{
  "num_attention_heads": 2,
  "num_key_value_heads": 2,
  "norm": "rmsnorm",
  "init_std_up": 0.0412,
  "learning_rate": 0.00181,
  "lr_mult_up": 0.928,
  "beta2": 0.95,
  "schedule": "cos",
  "dataset": "wikipedia_en"
}
Each number is 128 + 32 x the weight over its row's rms, rounded and kept within 0 to 255. Layers, rows and columns count from 0. The size above them is the row's rms in percent of the matrix's.

# layer 13 attention key, 256x256, rms 0.0723, rows 177-203, columns 128-255
size [100 100  93 105 102 100 106 104 101 109  86 102 100  94 106  96  87 109  99  94 106 108  96  98  91 100  96]
[[116 220 155  84 135 119  87  82  97 137 170 184  96  90 126 125 169  84 150 125  21 148 114 109 113 104 164 103  97  16 107 161 137 184 146 142 101 119 142 139 105 149 127 147 117 125 137 122 115 174 129 116 140 150 129 135 134 102 100  92  71 120 142  91 110 151  97 115 107 161 134 162 129 121  98 131 110 130 135 115 133  86 133 127  76 105  96 118 179 135 131 100 118  94 163  83 118  82 126 144  58 124 100  97 142 122 133  90 197 140 138 102 100 167 140 130 104  68 124 139 106 140 172 179  81 127  98 177]
 [101 162 114 102 140  91 132 170 181 103 170 134 192 136  78 163 198 120  83 135 115 114  99  81 128 146 150 149 106 114 124 145  91  67 103 121 129 162 156  86 142 121 165 182 172 108 128 192 153 205 153 115  86 133  86  94  98 115 111 123 134 131 115 139 122 138  61 109 172 161 145 157 128 167 129 179 101 145 115 156 109 104  80 104 135 116 167  97 141  66 176 157 136 108 104 119 153 157 130  74 135  93  84 110 138  93 147  86 131 167 112 139  99  61 134 113 188 122 146 102 138  91 136 141  93 151 125 171]
 [141 114 154 130 157 115 102  79 142 167 141 131 100 103 133 151 164 157  89  52 137 124 143 130 103  80 162 167  94 154 108 144 154 119 157 115 139 166 111  83 135 126 156 194 144 145 119 115 121 178  74 177 125 114 149 139 100 136 108  94 136  98 138 201 203 133 118 177 154 139 171 156 136 103 151 143 174 155 142 125 129 115 148 156  93  87 128  83 155 157 112 166 152  88 118 152 169 158 141 114 225 151 150 101 151 144 119 127  99  81 129 100  70  98 117 117 109  62 134 150  96  91 146 124 140 110 202  90]
 [ 63 132 125 142 167 164  67 133  99 150 103 153 135 119 116  95 164 146 149 127 154 123 135 118 136 176 182 117 146 103 126 131 129 145  91 120 152  20 154 114 130  89  99 122 170 172  98 122 166 139 163 146 133 152  92 166 147  85 141  50  84 127  89 102 114 128 176 135 142 131 137 131 141 142 137 165 114 144 117 121 136 130 159 158 108 192 152  87 166 153 124 122 104 108 140 144 160 121 125 161 116 145  89  89 134 158 146 155  78 111 115 121 104 141  88 192 145  70 166 109 123  98 148 131  43  67 118  92]
 [133 119 136 146 136 133 159  78 129 147 172 169  61 144 156 163  94 155  88 188  92  75  97 155  70  53 111 122 191 107 179 171  77  81 145  80 135 156  94 134 100 129 118 141  60 157 151 100  75 110  88 107  85 149  84  84 185 163  64 118 161  85  82 155 103 163 131 130 105 140 134 141 115 124  64 127 172 148 105  99 107 155 103 141 130  98 109  97 131 126 149 157 183 149  96 114 149 126 119 125 174 128 103 107 118 104 144 156 102 138 128 160 156  98 131 127 100 129 106 131 136  91 140 113 181 158 117  84]
 [138  96 129 133  53 160 138  92 121 129 132 114 107 165 170  98  82 169 140 169 143 157 191 105 128 140 112 131 106 132 142  93 197  80  93 129 131 146 152 115 165  81 133  80  86 160 140 129 157 112 145 180 182 189 141  41  95 172 141 123 136 109  96 159  60 117 181 130 134  78 107 144 155 133 135  93 174 147 141 168 142 217 141  73 136 179 180 131 163  91 104 116  98 151  83 111 123 102  73 165 107 168 116  97 118 171  85  91 125 126 109 195 186  68 110 100 130 136 154 185 134 178 157 193 154 125 148 182]
 [129 122 137 174 140  47 138  59 137 128 106 127 115  96 202 114 130 128 110 175  99  77 121 164 149  95  98 170 161 116 157 152  83 162  90 162 104 152 126 220 122  74 142 122 135 171 130  82  89 194  75 103  90  91 148 146  33 117 106 104 151 131 124  56 140 171 160 140 109 138 100 133  72 103 121 102  98 179  81  84 119 174 204 157 158  90 102 147  96 114  69 136 115  91 107 133 139 117 198 148  71 180 138 103 139 108 166 105 109 139 103  95 108  78 135 114  85 118  57 155 114 103 122 144  96 149 122 136]
 [131 159  95 149 112 146  98  86 125 165  80 175  83 142 125 113 124 113 124 155 105 142 133 166  72 133 106 110 193 157 161 117  91 163 107 183 140 129 134  93  92 143 100 149 143 180 206  83 119 147  98  88 111  83 148 103 129  48 188 108 192 128 148  80  92 119 205 121 171 142 102 140  97 129  81 101 103 158  79 132 177 146 152 136  84 176 179 163  97 169 143 143  93 148 136 137  95 109 124 164 107 119  99 141 194 121  97  86 127 102  78  93  97  74 110 141  94 142 137  81 132 156 127 140 135 122 143  95]
 [ 91  97 132 101 121 139 121 121  80 144 144 148  72 131  94 111 191 149 106 162 170 100 125  92 128 144 127 143 141 107 136 164 125 120 180 102 108  84  97 116  87 159 105 134  71 152 136 150 130 174 116 137  72 156 105 101 189  87 120 186  91 103 109  83 169 134 139 102 100 167 123 157 131 137  54 151  72 125 135 111 106 121 222 161 132 148 153 170 150 161 127 162 101 109 155 129 109 127  71 156 148 130 125 194  96 100 120 112 166 147  54 161  88 149 166 153 131 164 180 130  82  82 120 151 112 121 160 135]
 [109 119 183  78 152 124 133 150 150 192 124 107 156 136  88 137 182 152 136 141 166 126 101 103 150 135 111 152 154 173  94 120 122  96  83  80 122 173 136  75  94  87 183 157 160 119 160  99 151 129 154 163 173 109 118 131 109 107 168  79 142 117 153 142 136 146 197 137 179  96  68 181 153 117  87 150 125  97 104 140 188 109 124 190  79 141 149 105 133 192 129 136 169 160 169 143  56 102  98  97  97 162 152 148 110 131  96 109 103  67 127  82  68 122  90 160  57 146 106 126 139 156 137 208 148 120 141 147]
 [167 119 114 115  89 115 133 112 108 143  92 144 148 132 117 116 149 163 106 136 164 122  99 160 123 135 157 160 128 179 180  95  37 232  95 114 148 146 105 103 130 109  98  84 155 168 137 112 157  76 177 175 166 123  89 129 161 107 199  81 234 135 117 202 146 135  92 136 150 158 120 139 100 109 114 161 138 199 134 146 136 105 118  74 191 109 129 110  98  74 153  96 156 145 165 103 141  81 160 124 146 105 146 109 180  82 117 151 136 131  78 102 156 123  86 148  91 158  98 172 130 124 112  61 116  82 118 101]
 [187  61 151 147  69 136 170 176 136 118  98 148 154 147  99 133  93 128 126 106 172 120 155 128 163 178 133 158  85 123 123 142 162 176 145 170 163 137 112 183 126 133 110 186 144 103 153  95 143 142 129 160 134 124 122  83 109 110 127 177 128 114 125 139 120 145 127 172 177  89 111 155 182  91 128 102 168 143 137 165 187 138 101  86 103  66 121 173 166 153 160 142 143 122 147 140 149 129 136 107 103 115 173 106  81 102  83 138 110 170 128 186 124 140 109 175  83 115 138 124 130 126 178 146 175 126 114 103]
 [142 124 131 131 137 194 116 163 109 143 113 100 184  87 144 150 171  83  93 113 154  98  95 127 174  94 118 141 153 184 146 177 165 156 148  99 141 134 122 107 184 130 147  90 158 140 129 105 144 164  74 109 134 157 145 160 225  99 164 149 135 155  78  97 148 145  99  81  76 161 158 121 173 137 113 127 135 114 167 133 120 157 140 112 116 109  68  38  92 117  91 131  72  90 144 171 122 122  77 107  85 143 147 123 133 134 143  85 166  99 121 128 122 124 145 136 172  89 125 117 113 100 112 121 144 108 130 184]
 [125 171 139 157 189 150 182 160 103 115 182 123 132 134 116 139 110 127  83 142 122 108 161  84 139 151 166  57  82 156 158 124  81 128 139 139 106 130 146 158  60 138 146 136 140 112 103 105 174 114 114 122  76 182 160 126 162 113  81  71 175 128 107 100 112 197  79 128  92 118 137 110 163 118 119 137 114 161 127 154 145 116 103 168 100 122 151 133 117 198  95 209  63  96  80 117 122  93 127 191 100  85 117 145 159 128 116 106 144 115 118 133 149  37 125 155  99 131  92 125 105 138 128 111 120 106 127 148]
 [129 172 155 115 210  96  97 137  60 150 110 167 131  87  73 137 149 103  82 128 156  79 153  95 114 107  95 127  98 186 169  99 157 122 135 141 128 102  89 125 132 133 170 124 157 116 121 122 144 179 128 128 176 104 123 133 160  66 141  44 118 110 138 136 174 100  53 131 143 192 130 119  88 185 141 147 125 152 129 135 131 140 122 133 141 115  99  81 181 130 142 168  95 108  95 186 137 132 134 131  78 156 152 105  93 123 118  95  58 136 180 100  88  76 116 181  92 111 184 160 148  66 126 134 115  43 136  81]
 [123 147 153 150 154 145  83 106 146 159  81 134 141 156 172  80  49 114 141  87 162 144 158 161 152  93 131 135 154 104  96 131 165 132 154 153 156 139 119 121 116 127 181 167 127 112 116 167 136 115  86 111 122 134 118 101 102 151 163 193 141 154 161 126 130  93 199  78 119  98 147 163 100  92 145 107 172 114 120 181 107 191 106 116 178 110  83 106 161 105 145 165 156 176 145 100 103 170  79 167 185 141 146 127  54 105 107 146 140 122 140  94 173 116 130 122 146 191 153 122  74 175 122 152 132  75 156 102]
 [163 111 151  94  95 149 102 179 188 151 170 153 109 166 121 123 143 108 158  94 178 198 147 132 116 133 118 149  55 173 153 138 175 110 134 147 144 139 188 140  83 122 105 106 102 140 100  68  78 160 123  69 145 120  45 155 121 112 181 105 141 108 173  99 115 142 121  80 138 132 120 134  99 105 126 123 154  86 132 165 135 125 165 115  87 103 126 150 156 104 104 132 153  88 145 112 143 130 155 144 193 136 120 102 113 132  97 111 137 140 198 155 132 187 163 106 144 151 110 147 183 128 123 179 128 114 106  84]
 [125 114 137 123 159  20 115 136  97 100 163 126 144 124  87 110 157 110 136  73 176 130 116 134 122 136 164 123 115 156 136 127 161 140  74 133 135 140 132 145 166  99 120  85 123 161 120  87 156 118  84 123 102 119 129 150 107  97 151 100  68 147 120 114 121 125 142 112 150 132  71 131 132 136 142 121 117 151  99  62 161 139 180 157 108 174 106 111 126 128  96 112 104 149 160 159 171 139  52 128 139 148  78 130 165 169 180 106  94 188 115 141  97  92 153 157 134 119 137 150 183 155 163 163 107  88  47  93]
 [104 163 144 112 121  93 156  93 135 106 131 106 106 129  72  79 101 159 114 166  50  88 147 128 104 122 171 145 164 160  52  90 150 101 137 160 126 123 134 109 146 114 117 166 141 138 140 113 205 184 109 180 141 170  90 140 115 195 134 161 158  70 164  96  82 147 100  84  83 152  94 186 170 123 169 189 119 198 102  89 157 189 113 103 126 151 132 123 113 118 111 167  68 158 136 129 146  90 151 123 108  96  98 164 109 171 123 128 133 131  88 122 147  73 120 102 100 128 183 182  99 117 123  65 114  91  85 176]
 [ 99 128 104 115 132  94 167 161 158 109 134  95 160 129 116 110 116 113 147 163 132  54 155 100 111 178 128 117 107  75 167 161 131  85  96  74 113 165 142 139 107 113 149  99 113  98 124 120 171 167 130 147 154 150 153 158 132 132  80 100 131 149 179  86 147 126 138 152 185  85  76 166 145  85 113 152  80  86 175 131  46 136 101 110  98 127  98 164 176 161  83 149 113 174 137 133 100 155 175 111 171 137 103 124  83 161  53 124 149 141 176 111 112 130 145 121 111 162 168 143 140 151 116 162 133  94 144 161]
 [133 139 111 126 149 109 191 135 140 120  97 148 158 136 130 127 125 128 137 126 120 114 114 192 128 176 133 136 197 117 181 151 123 151 141 102 121 142 200  66 131  89 212 130 136 160 156 104 140 146  77 110 122 141 143 128 118 100  95  85 142 159 157  68 114 154 106 114  84 152  83 165 130 110  83  85 115 141 110 133 103 102 129 172 156 125 117 173 103  89 144  85 111 134 115 148 152 112 170 117  80 220 123 131  94  95  81 107 116 136 158 147  91  47 126 161 101 113 105  62  95 213 171 114 180  86 154  80]
 [145 150 187  83 135 113 157 115 124 143 141 142  85 134 156  90  62 116 176 101 118 168 122 118  96 102 177 173 102 143 132  95 137 158  74  87  97 125 150 186 109 149 137 180 105 111 104  45 119  91 122 130 117  97 134 127  84  93 155 198 117 106 128 115 168 128 156 164  66  85  93 123 124  88  66  94 153 126 186 165 155 112 101  71 155  92  92 123 136 121 139 119 131 105 183  51 159  97 116 119 146 103 117 127 123 145  71  78 108 122 177  67 139  79 132 117  70 136  96 140  98 168 154  97  93 180 109 141]
 [104 140 139 151 112 117 126 157 123  90 166  65  73 137 171 120 124 140 112 107  92 171  85 200 106 151  83 136 179 100 161 121 136 138 147 129 125 179 126 121 126 117 143 192  70 120 133 141 169  98 115 142 173 137 118 157 162 139 144  75 171 147 116  93 117 188 121 129 138 119 178 141 101 130 201 139 162 124  96 104 138  70 126 146 108 153 150 108  97  77 126  72 146  87 144 173 140  97 142 145 107 100 104 144  97 121 132  91 144 139 138 175  74 175 121  88 109 135  66 156 136  66 120 169  89  64 128 139]
 [113  93 158 127 103 117 133 176 217 114 134 168 192 134 170  99  91 204 119 171  31 136 122 153  84 163 151 114  66 123 129 150 150 119 122 108 122 155 115 130 127 194 148 114  93 110 129 111 121 123 153 174 198 131 113 145 167 119 139  98 141 172  86 155 163 106 126 156 126  84 133  79 136 125 141 133 172 150 143 109 127 145 106 130 103 117 125 105 100 169 114 133 123 118 159 111 146 170 195 141 148 173  68 101 157 105 176 144  78  81 121 200 125 155 160 157 141 159 121 148 112  99 110 136 193 116 138 158]
 [160 148 123 115  89 134 132 121 141 100 110 160 144 147 153 139  58 114 123 165  73  88 224 123 116 184 163 132  97 162 107 144 180 127 126 101 138 137 114 178 116 123 173 163  91 114 141 147 146 145 193 139  93  92 123  93 117 106  50 153 121 114 114 115 101 143 130 107 128  82 156  82 125 143 145 137 107 105 194 132 115 162  40 143 111  57 127  76 175  79 151 176 156 150 108  75  88  98  82 138 189 149 156 141  98 135 101 216 139  89 190  87 183 125  89  95  75 153 130 138 104 139 162  90 119  97 111 110]
 [ 79  94 114 140 176  68 155 124 121 175 177  80 137  67 137 154 176 147  83 160 127 153 177 113 126 104 106 121 112 147  80 151 172 130 124 137 136 135 145 127  97 136 108 120 165 112 142 165 152  66  97  92 174 122 208 185  87 136 136  77  98 197 191 101 163 124 106 182 115 124  98 130 120 143 118 160  88 156 156 108  85  93 155 113 156  88  62 118 125  59 123 115  64 166 147 101 127 169 138 158 103 109  94 158  80  94 141 147  68 145  78 113 120 130  88 157 137 141 149 124  78 117  79 146  83 107 121  96]
 [168 143 176 138 116 154 138 164 179 128 126 190 112  88  90 128 160 154  83 134 161 150 153 187 137  95 149  85 174 136 123 129 113 205 166 114 171  95  94 127  93 143 104 127 130  89 153 140  95 161 151 136  75  99 175 133 123  59 132 110 167  50 107 105 133 130 144 129 156 121 134 147 136  98 139 135 137 158 192 130 134  91 154 119 119 123  92 180 175 176 114 156 167 141 130 156 101  80 174 169 102 112 190 195 158 147 114 130 154 175 150 148 147 116 147 133 109 128 166 122 189 110 157 150  77 194  92 144]]
# layer 13 attention query, 256x256, rms 0.0764, rows 178-204, columns 128-255
size [101 106 123  98  95 102 102 102 122  97 102 104 107  98 101 114  94  96 100 100 104 101  95 112 105  98 102]
[[111 113 158 149 115 121  86 154  58 146  81 147 137 133 201 125 143  87 108 158 146 178 117 126  86 119 170 106  92  83 137 125 129 148 143 123  96 146 105 135 186 114 144 132 149  77 159 154 168 123 149 144 132 143 169 153 144 131 153 132  72 143 148 136 156 116 134 111  85 155  73 182  88  97 148 158  98 136  73 116 189 146  91 112 156 135 106 118  92  71 199 137  81 134 143 154 117  19 113 109 128  81  92 145 139  53 108 154 134 132 143 121 165 124 119 102 169 168 113 140 115 105 133 131 146 147 120 197]
 [109 128 148 147 162 134  98 159 171 154 133 125  99 131 143 188 130 121  52 149 113 155 172  59  55 208 102 171 157 153 169 138  86  83 109  97 125 127 108 146 151 148  37 112 127 117 141 141 138  63  95 162 149 130 128 116 147 111  99  86 195 155 196 157 149 102 160 124 140 137 127 164 149 139 139 108 121 100 111  96 133 113 149 137 115  97 135 122 131  92 142 147 189 200 125  91 123 115 155 137 125 158  95 193 162 147 155 129 129 134 153 139 201  81 150  70 181 164 102 113 154 159 144 152 120  89  81 114]
 [107 128 154 141 183  92 144 147 101 123 156 162 191 124 129 110 178 143 112 170 158 218 131 101 161 120 151 111 142 168 158 178  77  74 174 157 118 146 100 104 115 156 142 126  91 174 108 174 114 146 115 151 149 100 151 155 221 106  97 128  69 124 199 155 151 119 169 104 100 141  95 171 173  82  78 171 182 179 139 107 107 161 166 167 134 105 126 114 117 131 117  84 175 164 138  99 125 169 103 140 101 138 121 157  63  86 101 116 153 122  77 145 123 149 144 106 131 108 119 146 130 136 127 118 165 157  89 147]
 [ 91 112 155  57  87  89 120 136 149 202 147  87  46 146 186 161 140 130 129 159 110  96  99  84 135 126 135  88 131 184 145 137  84 105 112 127 149 135  96  78 152 120 170 114 125 118 123  92 106 136  89 157 103 114 142  57 132 108  99 126 175 129  77 126 160 147  83 145 162 124  98  60 121 139 145 113 159 114 134 104 111 133  92 151  97 102 147 110 185 141 107 162 149 137 177  63 181 138 130 198 124 135 171  92 135 110 149 139 127 138 125 148  71  94 100 119 153 132 106 131 102 126 138 163 104 102 131 129]
 [121 127 157 110 143 144 180 101 128  97 137  91 163 108  97  58 109 102 140 147 137  73 145 128 173  86  78  70 144  91 183 119 158 126 118 130 181 111 123 140 154 141 175 179 110 166 135 103 118 205 117 144 100 158 221 145 100 121  81  99 197 177 102 113 129 133 188 172 138 133 141 128 196  74 180 158 146 169 110 129 100 191  94 156 147 139 126  99 148 108 118 164 159 132 165 164  68  59 110 189 130 208 162 165 107 139  95 191 112 128 140 245 215 105 167 140 147 119 158 128 147 115 138 148 121 177 121 149]
 [105 113 130  90 117 153 123 170  91 104 143 116 121 137 183 138 132 142 130 107 122 153 182 114 122 147  64 139 140 196 114 108  95 205  97 172  98 160 143 100 118 152 125 137 102 133 158 145 116 154 128 149  78 139 116 113 104 101 130  96 184  94 122 186 146 168 152  73 100  86 159  88  93 126 119  84 132 164 151 110 126 112 116 113 141 226 121 149 171 142 112 105 104 152 140 114  98 157  66 141 163 189 164 155 162 116 143 165 130 110 140 145  98 152 109  82 103 111 126 133 171 197 142 137 113  67 134 145]
 [ 84 115 154 143 139 130 170 155 166 122 155 147 142  77 115 197 108 163 146 171 158  76 195 163 126 110 167 141 143 122  99 115 137  89 120 148 117 207 109 136 156 193  99 163 144 134 174  73 135 189 133 143 103 131  91 172 207  98 140 127 172 149 167 106 144  54 134 166 179  93 156 159 126 112 122 138 149 116 159  86 101 136 138 104 134 129 166 152 118 151 139  93 118  92 144 124 158  94 101 129 147 175 167 128  90 109  91 149 146 112 134 125 118 134 153 160 171 107 134 120 114 197 128  87 106 106  85  71]
 [134 126 118 155 105  97 152 125 113 122 121 139 101  80 138  96 144 148  71 178 146  84 154 127 148 131 166 181 119 103 127 167 123 105 138  98 153 137  99  93  80  65  99 132  85  83 170 139  65 131 110 162  74 120 142 141 194  97 149 132 193 147 113 138 108 183 102 154 180 119 140  99  88  89  93  68  89  94 123 166  75 144 126  95 158  40 111 114 110 118 191  98 125 144 105 147 143  60  58 124 147 117 137  97  85 137  73 116 189 145  71 138 142  90 119 108  93 150 183 144 113 163 194 117 112 101  94 164]
 [ 90  95 166 120 143 158 141 121 148 132 144 124 152 105 148 152 167 101 146 107 100 135 131 159 113 102 129 151 133 102 141 183 105 102 110 123 137 178  74 147 127 161 156 105 106 111 148 219 142 111 114 139 112 109  87 141 141  69 140 133  46 119 100  84  94 161 192 179 147 122 137 142 129  76 119 153 140 153 126 162 118  69 126 124 133 153  98 127 110 198 106 130 189 164 133 123 119 191 120 106 176 155  98 136  85 111 111 114 110  73 146 127 103  90 122 134  71 129 156 132 134  96 135 105  96 117 104 104]
 [ 75 161  56 116 122 102 173 162 163  85 113 157 130  98 107 110 130 119 169 166 102 134 135 165  92  85  99 123 146 134 134 108 141 109 181  88 138 116  94 157 150 124 151 104 164 112 175 113  75 108 120  81  95 108 141 121 111 122 127 148 144 126 107 100  71  98 167  91  65 150 135 109 148  80 100 140 152 161 126 152 132 152 133 152 118  91 118 211 131 122 119 154 172 154  97 166 142 175 150 106 131 111  53  96 143 122 188 111 156 151  89 113 100 128  55 120 122 137 102 164 102 119  72  79 186 113 150 121]
 [140 178  80 108 110 111  93 123 163 146 170 125 128 130 124 147 118  88 122 142 174 120 200  92  94 160 114 120 148 102 120 180  91 133 141 148 128 111 129  70 219 130  64  99 140 116 114 129  98 112 108  92 177 111 140  81  86 175 116 165  86  92 128 121 125 159 119  78 192 102 165 120 149  98 118 153 146 133  78 129 165 147 109 122 128 103 141 109 150 166 106 168 132 174 120 139 142 112 107 154 151 166  55 108 222 169 140 160  90 110  87 137 100 141 127 113  91 109 127 158 132 171 162 107 140 156  92 100]
 [161  95  80 119 170 176 114 104  70 129  78 141 123 130 133 151 146  81  72 165 154 126 111 149 141  87 133 102 156  95 130 176 209 135 149 112 202 129 124 128 115 167  47  79 107 144 137  93  82 103 161  99  56 143 115 130  89 127 164 148  78 132 179 140 102 114 147 160 126 212 162 171 132 187  75  93 128 134 112 132 103 116 144 134 119 154 109 182 194  71 146  83 123 179 115 112 138  48 160  98 166 173  71 145  22 129 165 151 141 134 168 106 106 104 126 125  97 192 150  79 141  98 153 150 169  71 154 140]
 [141 111 146 145 174 162 188  91 106 103 138 133 124 112 180 117 150 153 119 202  78 143  87 121  95 163 121 141 148  95 142 150 148 118 151  91 131 204 164 115 135 138 134 112 153  73 118 137  49 151 221  94 127 102 110  91 130 184 122 107 184 125 171 102 128 105 134 118 144  96  88 120 119 142 100  83 101 130 138 160 156 158  98 136  80 105 211 138  95 105  30 213 183  87 110  92 153 119 152 135 132 135 129 161 156  98 102 133 167 139 166 127  92 126 100 112 134 143 162 114 163 120 145 179 170  93  64 127]
 [141  67 164 147 126 118  64 213 124 147 108  82 118 153 158 146 130  74  98 100  95 146 124 137 153 129 151 107  98 136 159 126 107 123 112 109 173 145 115 138 142 147 136  13 101 146  74 124  86 113 111 162 106 109 146 141 146 112 187  84 133 103 117 116 103 189 193 137 103 102  57 167 178 104 141  99 190 198 161  87 142 135 173 123 121 179 152 178 135 136 167  92 178 139 117 153  87 124 165 136  73 103  90 142 164 102 164 178 173 151  94 161 157 125  95  94 107 181 172 145 126  98 100 103 143 107 107 121]
 [114 107 213 121  88 175 106 127 121 113 107 116 148 104 106 147  98 143 128  72  78  85 174 125  83 103 116  70 179 109 155  88  67  50 131  91 176 167 133  45 115 160 137  58 139 102 179  82 150 166 112 156 121 134 118  94 122 118 174 134 124 181 114 147 135  80 114 165 187  84 121 147 121 181 162 128 126 115 152 110 114 154 117 173 125 193 158 143 164 167 154 172  94 118 108 145  94 120 175 136 183 143  76 144 154 164  93  97 125 169 169  86 153  99 135 140 155 126  89 130  74 103 166 148 137 150 133 140]
 [128 149 176 153 151 137 133 115 200 122 120 142 140  95 114 141  87 131 154 116 115 141 127 128  98 113 129  85 151 132 144 113 190 191 103 144 183 118 151 160 107  83 157 110 142 129  87  97 149 139 223 155 134 101 153 140 192 126 164 142 158  71 164 112  44 150 173 107 180 133 117 117 152 121 108  92 135 113 130 113 136 148 153  89 121 125 134  87 153 103  98 169  65 128 113 153 160 120 136  85 167 160  93 162 124 146 101 148  72 151 154 117 156 111  77 162 156 101 154 144 113 128 143  74 103  61 149 147]
 [152 167 149 110 165 123  42 140 132 102 173 133 158 120 103  90 136 140 159 161 147 131 165 111 122 118 151 196 176 149 184 167 119 145 133 104 105  69 167 119 154 171 163  95 102  92 138 131 163 133 121  78 107  81  74  94 144 134 109 112 143 132 143 184 117 127 139 113  56 106 118  74 150 112 130  80 103 148  87  62 140 137 171 136 127  95 147 186 175  95 146 174 157 111  95 107  96 149  48 117  94 182 127 131 109  94 150 147 226  91 118 149 104 113 153 115  85  85 193 158 169 129 182 100 132 136 137 173]
 [154 151 146  78 114 165 206 162 113  90 155  93 140 124 171 176 117 104 107 169 170 130 159 133 122 124 123 137 138  76 160 127  78 118 109 149 164 154 130 144 144 132 136 138 105 114 187  94 118 157 123 145  80 152 111 123  91 156 133  40 145 142  83 103  85 131  84 212  78 108 124 157 143 115 185 104 150 146  90 118 114 142 121 182 149  76 104 105 150  97 106  87 101  80 116 148  59  95 156 195  70 100 135 129 162  67 148  90 105  92 121 114 192 162  77  90 190 135 114 149 127 109 170 111 155 118 124 179]
 [143 112 118 123 120 138 101 117 112 141 140 150 166  85 149  67 133 152 141 151 178 146 125 167 154 154 123 129  80 113 108 144 134 173 149 135 165 199 110 181 130 103 120 125  81  86 149 146 118 158 130 187 141 207 113 144 133 162 136 125 135 190 105  80 142 188 132  75 115  97 125 170 132  66 173 128 189 129 138 160 152 119 111 162 116 163  78 137 122 160 173 161 118 107 128 157  95 156  73 122 125  64 175 108 130  97  96 124 137 153 167 105 201 187 129 124  90 126 168 129 117 117 143 103 105 161  17 138]
 [196 121 122 135  97 144 132  96 157 107  95 114 161 197 120  81 149 106 156 124 124 113 131 165 192 166 154 131 146 146  89 147 123 169 135 173  61 129 103 162 126 123 109 128 137  94 133 136 124 115 134 128 129  94 141 183 127 150 148  91 132  86 200 154 125 124 149 146 138  90 144 188  92  81 110 154 114 182 119  74  86 150 104 144 147 170 174 143 190 139 156 110 132 187 144 140 154 174 131  84 103  84 150 100  83 127 122 140 113 128 174  95 137 147 108 147 141 133 160  89 172 124 166  63 146 106  50  58]
 [137 158 147 132 115  42 128 123 108  84 157 126 149 167 122 158 101 142 126 127 135 196 176 140  85 107 135 116 152 143  63 153 105 173 121 118 130 119 153  99  90  87 154  81 125 119 118 156 126 128 145 120 192 105 130 138 102 138 211 153 171 118 100 153  97 117 119 146 108 101  90 147 203 170 147 188 113 100 122  86 158 132 112 158 115  91 130 107 151 187 114 178  89  91 158 146 128 145 119 117 133 120  93 171 156 187 105 156 113 141 126 148 115 135 145  83  85  66 127 118  87  82 125 155 135 111 109 119]
 [101 100 132 134  93 153 113 125 205 110 127 139 147 152  92 108 137 162 149 138  95  71 146 132  97  68 141 148 133  90 135 172 142  95 117 192  91 135 169  20 121 131  96 174 120 121 146 130 129 197 124  67 139 137 161  63  58 164  81 144 171 137 125  88 102  93 121 146  74 175 129  83 111 164 133  84 101 156 109 140 101  93 174 160 112  51 146 100 112 105 116 144 178 151  95 144 114 134  96  65 100 135 160 132 132  75 151  43 105 123 167 119  96 151 141 134 100 137 131 116 177 139 165 120 122 140 102 190]
 [116 160 120 130 165 132 129 126 108 106 129  80 101 178 121 146 131 115  96 169 148 126 122  72 143 111  71  94 119 154  65 188 163  96 158 119 129 164 123  60 169 142 158  86 168 140  98 148 108 116  81 112 152 153 124  59 111 193 103 167  92  96 130  68 144 123 131 167 119 110 204  76 113 152  73 129 179 100 140 137 122  56 105 163 165  30  80 153 159 116 160 137 135 146 126  65 139 102  69 125  88 137 127 157 196 113 131  81  99 131 167 135 130 102 152  79  72  77 120  82  90 162 113  77 175 116  74 143]
 [143  57 122 125  93 110 131 103 120 143 101  53  92 169  98 165  54 146 159 112 153 107 164 106 158  81 198  85 107  87 105  93 142 143  75 103 189 175 139 134 146  53 156  94 124 122 126  72 107 101 161 119 128 141 124 105 103 139 132  64 139 149 140 133  88 209 115  95 136 112 151 129 122 143 189 120 130 125  97 151 137 131 109  86 102 154 172 139 142 160  86 178  88 116 110 111 168 112 187 132 139 110  80 147 195 112 166 156 100 148 170 168 147 137  71 129  93  94 151 140 118  60  96 132 116  97 151  91]
 [170 164 134 147  82 120 134 195 142 106  92 165 159 140 111  93 152 134 113 106  64 131  80  63  93 134 124 124 107 118 162  98 124 116 133  82 178 145 178  94 122  96 125 103 109 169 136 151 175 166 145 136 108 130  47 123 133 137 139  71 117 140  95  91 143 128 140 102 120 152 126 153 152 174 174 124 143 149 119  50 111 142 127 133 152 153  67 162 123 105 129  99 136 203  90  83 137 117 137 195 128  61 123 151 126 133 118 119 139  83 142 123  95 112 103 176  35 185  86 111 131 123 123 163 175 155  47 167]
 [111 141 131 110  76  92 132 141 167 112  81 122  80 120 167 114 144 155 128 112 124  96 186 130  15  81 165 140 128 159 101 112 128 108 110 129 130 136 138 146 137 127 144 140 108 121  72 165 102 164 132  60 102 139 145 139 137 112  97 183 107  72 128 111 145 129  90  67 199  66 128 167 150 147 152 110 146 122 152 184 198 118 139 170  85 125 151 110 130 122  62 142 134 120 165 114 120 133  90 134 125  90 161 134 160 176 133 181 126 121 131 102 158 133  99 127 153 147 105 129 107 177 112 175  92  66  71  87]
 [110 130 152 180 145 150 101 145  96 140 171 149 164 138 145  93 143 129 161 142 131 130 131  76 198 140 159 151  96  97 165 130 110 240  95 127 176 140 117 188 119 143 111 129 109 130 123 134 149 177 155 160 149 118 178  50  73 127  70 113  56 133 116 157 163 161 155 159 181 148 154 132  75 129 176 130 157 106 144 123 140 145 116 127 105 152 101 142 172 118  93 150  98  70  87 143  97  65 141 147  73 191 142 176  96  74 153 223 114 161 153 161  91 148 123 109 112 117 139 175 106 102 166 130 108  65 121 147]]